Each number is 50 + 15 x the weight over its row's rms, rounded and kept within 0 to 99. Layers, rows and columns count from 0. The size before them is the row's rms in percent of the matrix's.

# q: layer 2 attention query, 384x384, rms 0.0472, rows 369-381, columns 128-255
# k: layer 2 attention key, 384x384, rms 0.0471, rows 369-380, columns 128-255
q369 093:76 53 72 60 34 40 16 71 62 43 61 46 64 45 42 52 30 65 55 31 59 60 40 62 64 68 55 35 58 55 33 32 55 64 85 34 39 37 81 28 38 62 62 81 57 52 55 35 36 72 30 63 52 37 70 44 41 56 63 28 54 69 54 63 52 55 54 29 32 50 34 63 60 53 68 53 74 49 47 53 52 50 64 44 39 67 62 53 68 26 61 73 25 26 67 33 48 45 38 71 50 39 71 54 41 50 42 43 74 26 48 35 43 48 39 51 34 45 81 44 88 55 45 53 47 66 63 55
k369 096:50 33 40 72 50 37 57 73 19 57 36 46 66 44 63 40 51 50 41 57 28 23 47 86 45 27 39 33 51 53 70 84 34 40 41 46 41 55 59 67 47 54 65 60 56 45 76 11 59 22 44 58 42 45 60 75 43 43 37 56 59 49 31 04 63 59 67 45 59 68 68 44 67 37 58 50 56 32 52 57 51 63 61 54 21 51 29 33 67 53 39 30 40 57 39 42 68 39 42 69 40 18 64 66 38 53 23 68 68 19 66 60 49 41 43 30 44 58 73 32 57 42 52 83 49 56 25 50
q370 105:34 57 44 50 44 34 55 59 54 56 37 60 59 36 37 29 77 50 44 43 18 59 57 32 57 67 38 46 51 50 26 42 52 45 42 35 63 43 64 59 57 55 59 30 58 51 46 77 48 80 46 58 49 58 72 25 39 54 74 59 12 38 64 31 22 58 52 50 27 53 45 50 16 44 54 22 56 17 41 59 48 53 51 72 54 32 39 31 71 44 77 45 52 65 62 41 39 40 23 48 69 45 45 48 64 38 50 45 59 55 65 64 71 36 51 06 30 32 53 60 52 63 29 55 35 35 37 59
k370 108:50 31 69 57 55 41 21 26 41 62 47 53 75 39 61 39 40 53 67 58 50 43 41 48 51 36 43 63 54 72 20 37 55 29 45 41 43 63 66 47 55 48 63 61 52 39 41 42 51 40 51 24 62 50 60 39 42 33 49 46 55 70 47 61 64 50 56 54 24 50 24 53 44 26 57 46 37 57 44 79 53 32 25 54 78 20 71 44 29 48 13 49 47 44 62 47 74 62 33 65 64 34 38 37 56 33 65 52 53 62 60 24 26 41 75 64 49 77 56 33 43 56 40 47 53 46 49 39
q371 104:57 37 64 48 51 51 40 47 68 42 45 44 46 37 26 57 32 58 39 41 46 53 46 77 91 55 58 45 43 32 45 63 51 65 49 49 40 40 70 57 42 68 94 41 54 30 52 44 39 52 32 69 66 54 62 60 58 56 37 31 44 51 27 59 42 51 50 18 40 27 81 39 54 57 72 81 48 51 30 59 57 72 66 53 37 88 60 52 47 39 60 67 08 44 60 51 67 42 62 61 52 43 59 61 56 47 29 26 77 38 31 59 61 20 52 56 28 53 85 35 59 36 47 50 37 47 50 44
k371 078:58 42 36 52 78 59 60 49 35 56 28 73 47 33 65 81 36 16 40 66 61 54 58 59 46 68 48 70 24 46 41 74 44 27 56 88 66 48 49 66 45 47 38 38 50 41 50 92 49 61 80 38 38 49 58 44 19 50 68 51 46 55 37 55 68 43 40 60 53 49 57 43 54 74 34 47 66 58 59 44 46 27 30 56 54 25 54 44 57 27 55 54 61 27 31 26 21 49 54 41 60 45 38 67 66 48 48 68 54 41 58 40 38 66 29 42 70 34 47 64 63 74 49 68 47 50 55 55
q372 090:41 66 54 58 47 44 54 54 47 47 55 24 57 37 51 71 40 62 48 57 30 50 52 51 27 30 54 37 59 83 27 23 60 40 43 34 64 40 52 41 37 76 28 68 36 45 50 72 75 46 59 58 55 58 44 81 33 55 44 62 75 36 44 13 81 39 21 46 33 46 49 44 30 40 58 63 71 72 36 63 29 80 49 68 53 60 48 57 54 37 43 53 51 55 64 44 30 48 48 25 69 22 58 37 64 58 39 48 63 66 56 62 50 48 45 18 72 45 38 60 27 40 61 42 68 59 26 70
k372 091:36 37 55 48 88 39 69 37 24 60 54 53 44 41 51 65 53 27 39 52 31 51 38 45 39 36 32 81 90 66 68 63 27 55 59 59 62 38 41 59 52 33 41 59 33 69 62 35 64 44 41 43 41 48 33 26 25 48 60 76 75 69 60 73 50 62 58 26 71 56 63 30 54 40 55 50 55 45 56 51 55 58 26 48 49 64 85 32 33 64 31 44 39 47 45 59 29 66 35 52 54 55 46 53 60 43 49 74 20 28 31 37 28 40 29 61 47 58 58 38 44 58 47 29 27 34 71 26
q373 109:38 29 58 57 46 47 13 60 52 58 71 37 43 49 68 70 59 48 48 49 59 36 68 31 38 58 47 40 37 50 55 82 41 37 54 65 38 45 60 60 31 63 72 39 78 42 52 24 58 71 48 56 42 58 51 32 35 63 32 50 70 64 51 33 76 46 61 44 31 67 43 44 70 69 62 69 82 34 75 51 45 45 57 32 41 43 57 59 32 58 56 46 50 53 61 52 57 72 49 34 45 50 44 42 36 61 36 50 66 63 58 41 40 29 76 72 45 48 94 32 58 56 64 51 15 38 82 19
k373 099:26 27 59 47 32 28 35 45 49 58 43 42 28 42 58 48 57 53 75 49 18 43 50 67 50 49 90 30 25 43 55 74 32 67 47 48 50 61 27 68 37 66 51 43 32 23 55 72 36 53 44 34 56 52 88 73 52 55 26 59 50 13 35 42 58 86 29 64 57 57 38 56 41 32 36 66 46 36 41 60 44 72 38 70 34 59 29 20 73 35 57 43 41 49 36 50 54 29 64 67 42 50 58 52 36 47 44 56 60 41 59 57 60 50 52 43 53 26 44 82 23 51 70 62 53 54 55 83
q374 100:34 50 65 56 46 58 33 27 40 60 35 50 39 63 21 33 42 20 37 29 41 85 28 36 68 68 57 60 68 26 44 47 57 64 68 44 83 70 72 22 45 72 19 47 44 27 46 49 40 39 51 67 40 67 49 72 57 52 53 63 38 34 52 55 44 54 33 88 44 41 80 02 32 44 46 52 28 49 40 55 54 57 61 43 58 49 49 43 36 56 61 46 64 47 61 53 55 35 50 36 53 93 55 44 50 43 50 68 51 54 43 48 55 37 33 46 33 64 52 57 85 58 11 47 69 90 51 77
k374 105:76 47 65 46 65 78 58 38 38 52 48 84 93 62 24 59 40 48 29 56 74 35 41 73 45 44 36 36 37 47 67 17 60 70 62 59 32 30 56 46 38 58 67 26 56 24 40 43 52 88 64 55 62 41 35 43 57 62 38 55 38 37 35 33 77 20 65 74 45 57 51 45 20 47 56 64 68 51 63 55 64 72 56 55 35 44 65 52 44 62 64 49 64 61 40 53 37 70 56 40 27 78 53 30 64 53 51 30 73 43 42 40 47 56 39 68 33 62 23 52 37 58 64 37 33 61 61 53
q375 105:64 29 65 73 35 74 27 82 53 68 40 44 63 64 78 60 50 48 70 45 66 56 59 59 56 75 55 33 33 46 57 50 35 30 58 54 36 36 42 63 47 81 23 53 74 57 51 43 72 44 82 57 32 44 50 55 83 56 47 45 61 81 50 51 86 40 49 44 49 58 60 44 59 53 63 39 61 64 85 65 90 20 56 63 60 62 41 62 50 48 77 45 75 47 33 48 47 52 32 68 46 43 66 69 35 56 43 41 49 32 41 40 66 53 38 72 66 31 42 64 41 46 32 36 46 64 72 42
k375 107:58 72 51 45 62 48 54 72 42 40 45 62 43 67 64 45 63 51 60 47 53 64 56 41 51 63 55 72 65 27 65 77 56 55 30 58 68 30 52 50 64 72 45 44 17 17 52 49 55 21 67 77 56 40 47 57 81 59 74 43 48 43 26 35 53 37 72 46 62 62 85 70 57 48 48 39 57 37 49 57 55 68 51 55 72 71 26 40 59 31 61 44 52 44 47 47 60 55 62 44 35 80 64 46 52 88 43 28 73 56 62 43 69 41 50 78 47 50 48 51 52 31 39 49 62 46 46 50
q376 123:46 44 32 70 69 54 47 54 32 21 42 51 25 80 48 59 44 46 67 51 40 70 55 51 80 50 34 57 38 25 50 60 26 74 68 65 23 40 62 82 43 39 32 69 34 42 35 50 56 29 68 19 57 84 54 54 60 63 45 47 59 49 66 68 43 60 42 59 68 21 44 58 67 61 65 40 65 45 44 36 92 49 58 63 60 40 36 63 47 67 57 70 15 39 57 56 62 32 67 61 43 53 82 60 42 36 55 70 47 44 24 21 63 57 38 56 42 33 46 41 58 68 61 63 60 57 42 29
k376 114:48 75 37 39 67 58 72 75 55 43 33 51 46 66 49 65 64 70 52 18 88 67 56 19 46 48 45 48 59 30 52 39 51 45 51 47 52 52 52 52 44 42 48 44 27 52 46 39 37 36 57 57 65 44 53 54 65 69 61 62 24 46 37 66 43 31 69 59 28 30 64 52 67 98 39 61 60 61 46 33 70 66 61 28 44 72 14 51 54 42 45 61 59 44 33 40 53 68 68 48 28 58 65 49 50 57 40 35 69 58 74 65 64 60 64 56 61 38 43 37 56 31 45 55 53 67 32 56
q377 108:41 88 51 52 49 56 69 40 53 55 28 62 51 50 39 49 48 59 32 55 54 66 66 59 62 58 39 52 65 50 67 65 33 26 45 27 45 61 43 50 64 52 81 28 51 14 39 57 79 31 48 69 58 64 55 24 72 57 32 46 37 42 46 63 72 61 71 57 59 31 77 45 56 76 51 71 49 71 21 41 51 46 77 48 61 56 45 67 35 32 21 76 46 47 28 57 72 31 65 40 20 20 26 71 61 44 57 19 52 46 63 44 48 26 37 41 79 52 56 48 35 58 53 23 46 52 57 57
k377 106:60 49 43 43 54 50 69 60 38 39 39 53 47 56 35 64 54 24 48 69 58 64 43 51 61 56 51 28 77 88 47 63 44 43 66 48 65 63 54 59 39 39 71 62 45 49 58 65 71 35 77 51 25 63 26 54 13 36 50 48 54 66 61 41 84 46 47 57 46 31 76 45 70 60 46 27 49 43 61 15 65 16 35 49 37 47 65 45 47 68 32 55 77 58 26 42 50 38 28 45 22 20 45 61 43 52 56 61 44 41 36 51 36 46 43 64 57 39 47 46 58 59 59 65 50 50 64 44
q378 101:49 44 57 29 51 28 37 72 35 62 54 77 63 23 54 47 35 58 65 45 74 40 59 77 66 54 54 28 63 63 46 41 59 62 51 15 75 42 59 65 58 60 61 50 90 62 52 61 33 73 34 45 36 49 44 20 82 28 46 28 46 61 68 50 54 65 39 57 12 44 62 71 33 30 57 36 54 50 81 51 47 55 56 49 23 55 61 51 52 43 55 24 55 65 48 54 56 39 25 57 54 53 11 62 35 62 31 47 58 48 41 71 44 43 80 33 51 46 64 66 77 27 44 58 52 37 52 60
k378 103:51 38 49 52 43 32 19 46 29 47 50 48 72 44 51 24 49 62 45 48 37 35 44 69 44 42 47 50 27 64 56 31 40 61 47 02 25 57 50 49 44 78 70 30 66 21 36 65 41 70 27 47 55 54 40 65 80 57 54 39 44 35 34 33 38 39 51 37 55 84 48 48 84 19 56 68 22 05 51 66 49 44 71 59 41 38 53 49 48 47 57 54 58 52 66 58 41 57 48 56 58 59 45 54 62 60 60 37 36 57 62 33 49 51 70 43 39 50 58 38 51 68 42 43 37 38 33 70
q379 108:62 08 34 12 56 69 61 43 36 70 58 65 77 56 45 50 38 47 67 53 26 54 47 49 71 51 65 61 10 72 52 25 57 58 43 61 23 49 59 73 48 35 63 65 34 70 45 62 23 34 56 47 46 53 24 62 54 48 47 50 28 64 46 46 18 58 85 46 43 48 54 74 59 52 61 45 38 63 64 66 76 43 64 49 46 25 48 64 45 62 46 34 30 27 60 55 59 29 42 79 61 61 68 59 41 50 70 39 29 59 55 45 70 71 64 47 71 48 61 36 39 48 47 78 59 12 19 23
k379 105:65 63 17 26 29 69 46 59 72 37 49 33 69 35 55 42 51 38 43 29 64 74 44 58 64 70 60 56 34 54 60 48 85 48 48 48 55 55 65 17 66 39 49 55 39 49 37 63 43 28 59 61 48 56 56 45 76 60 19 43 52 42 61 52 40 70 43 75 63 47 52 77 58 67 55 52 22 60 50 59 24 61 42 40 49 58 50 55 56 67 76 44 67 34 57 42 86 30 54 38 69 61 50 56 48 68 42 30 57 53 54 62 59 47 62 28 17 26 39 44 57 27 47 46 83 63 38 58
q380 113:56 69 41 24 45 69 57 63 40 80 26 46 31 45 51 34 60 35 39 26 91 60 39 59 44 71 45 53 67 54 44 50 33 47 33 54 48 82 43 35 69 65 49 57 60 30 53 45 57 64 40 51 52 24 70 46 89 31 26 54 44 60 41 79 57 78 53 61 30 63 64 64 39 54 65 60 19 74 45 56 45 60 64 60 53 47 44 56 46 31 61 83 71 51 46 48 57 50 59 46 32 77 42 67 52 39 44 51 32 25 45 53 39 42 36 51 49 75 38 57 54 47 19 37 54 53 56 59
k380 108:63 71 27 59 48 90 30 53 37 78 47 44 35 50 56 35 56 31 23 59 58 36 61 69 55 49 38 12 71 52 63 77 53 61 41 46 48 93 34 64 53 57 62 45 77 27 53 54 58 65 57 57 19 57 33 93 83 43 29 35 62 33 32 18 82 44 54 79 38 49 43 25 37 29 41 44 47 47 59 68 61 33 58 55 47 36 44 75 45 47 29 75 79 56 43 56 41 35 25 60 15 47 55 37 50 50 57 53 59 61 44 31 62 46 52 40 46 63 08 35 54 66 64 74 45 46 44 48
q381 105:40 54 15 57 09 70 63 49 50 40 57 38 55 53 45 26 48 70 45 60 75 45 63 24 55 48 54 51 39 51 54 47 38 69 55 77 21 49 53 30 52 49 45 70 55 33 33 48 44 26 63 24 75 46 69 56 50 46 40 73 57 33 74 57 51 75 37 66 58 45 21 71 54 51 47 54 38 72 31 66 59 33 32 48 51 35 40 55 62 44 46 56 53 53 39 61 56 57 74 42 63 33 63 24 60 26 53 81 49 85 50 23 38 50 43 74 56 43 64 14 51 60 71 53 46 43 24 48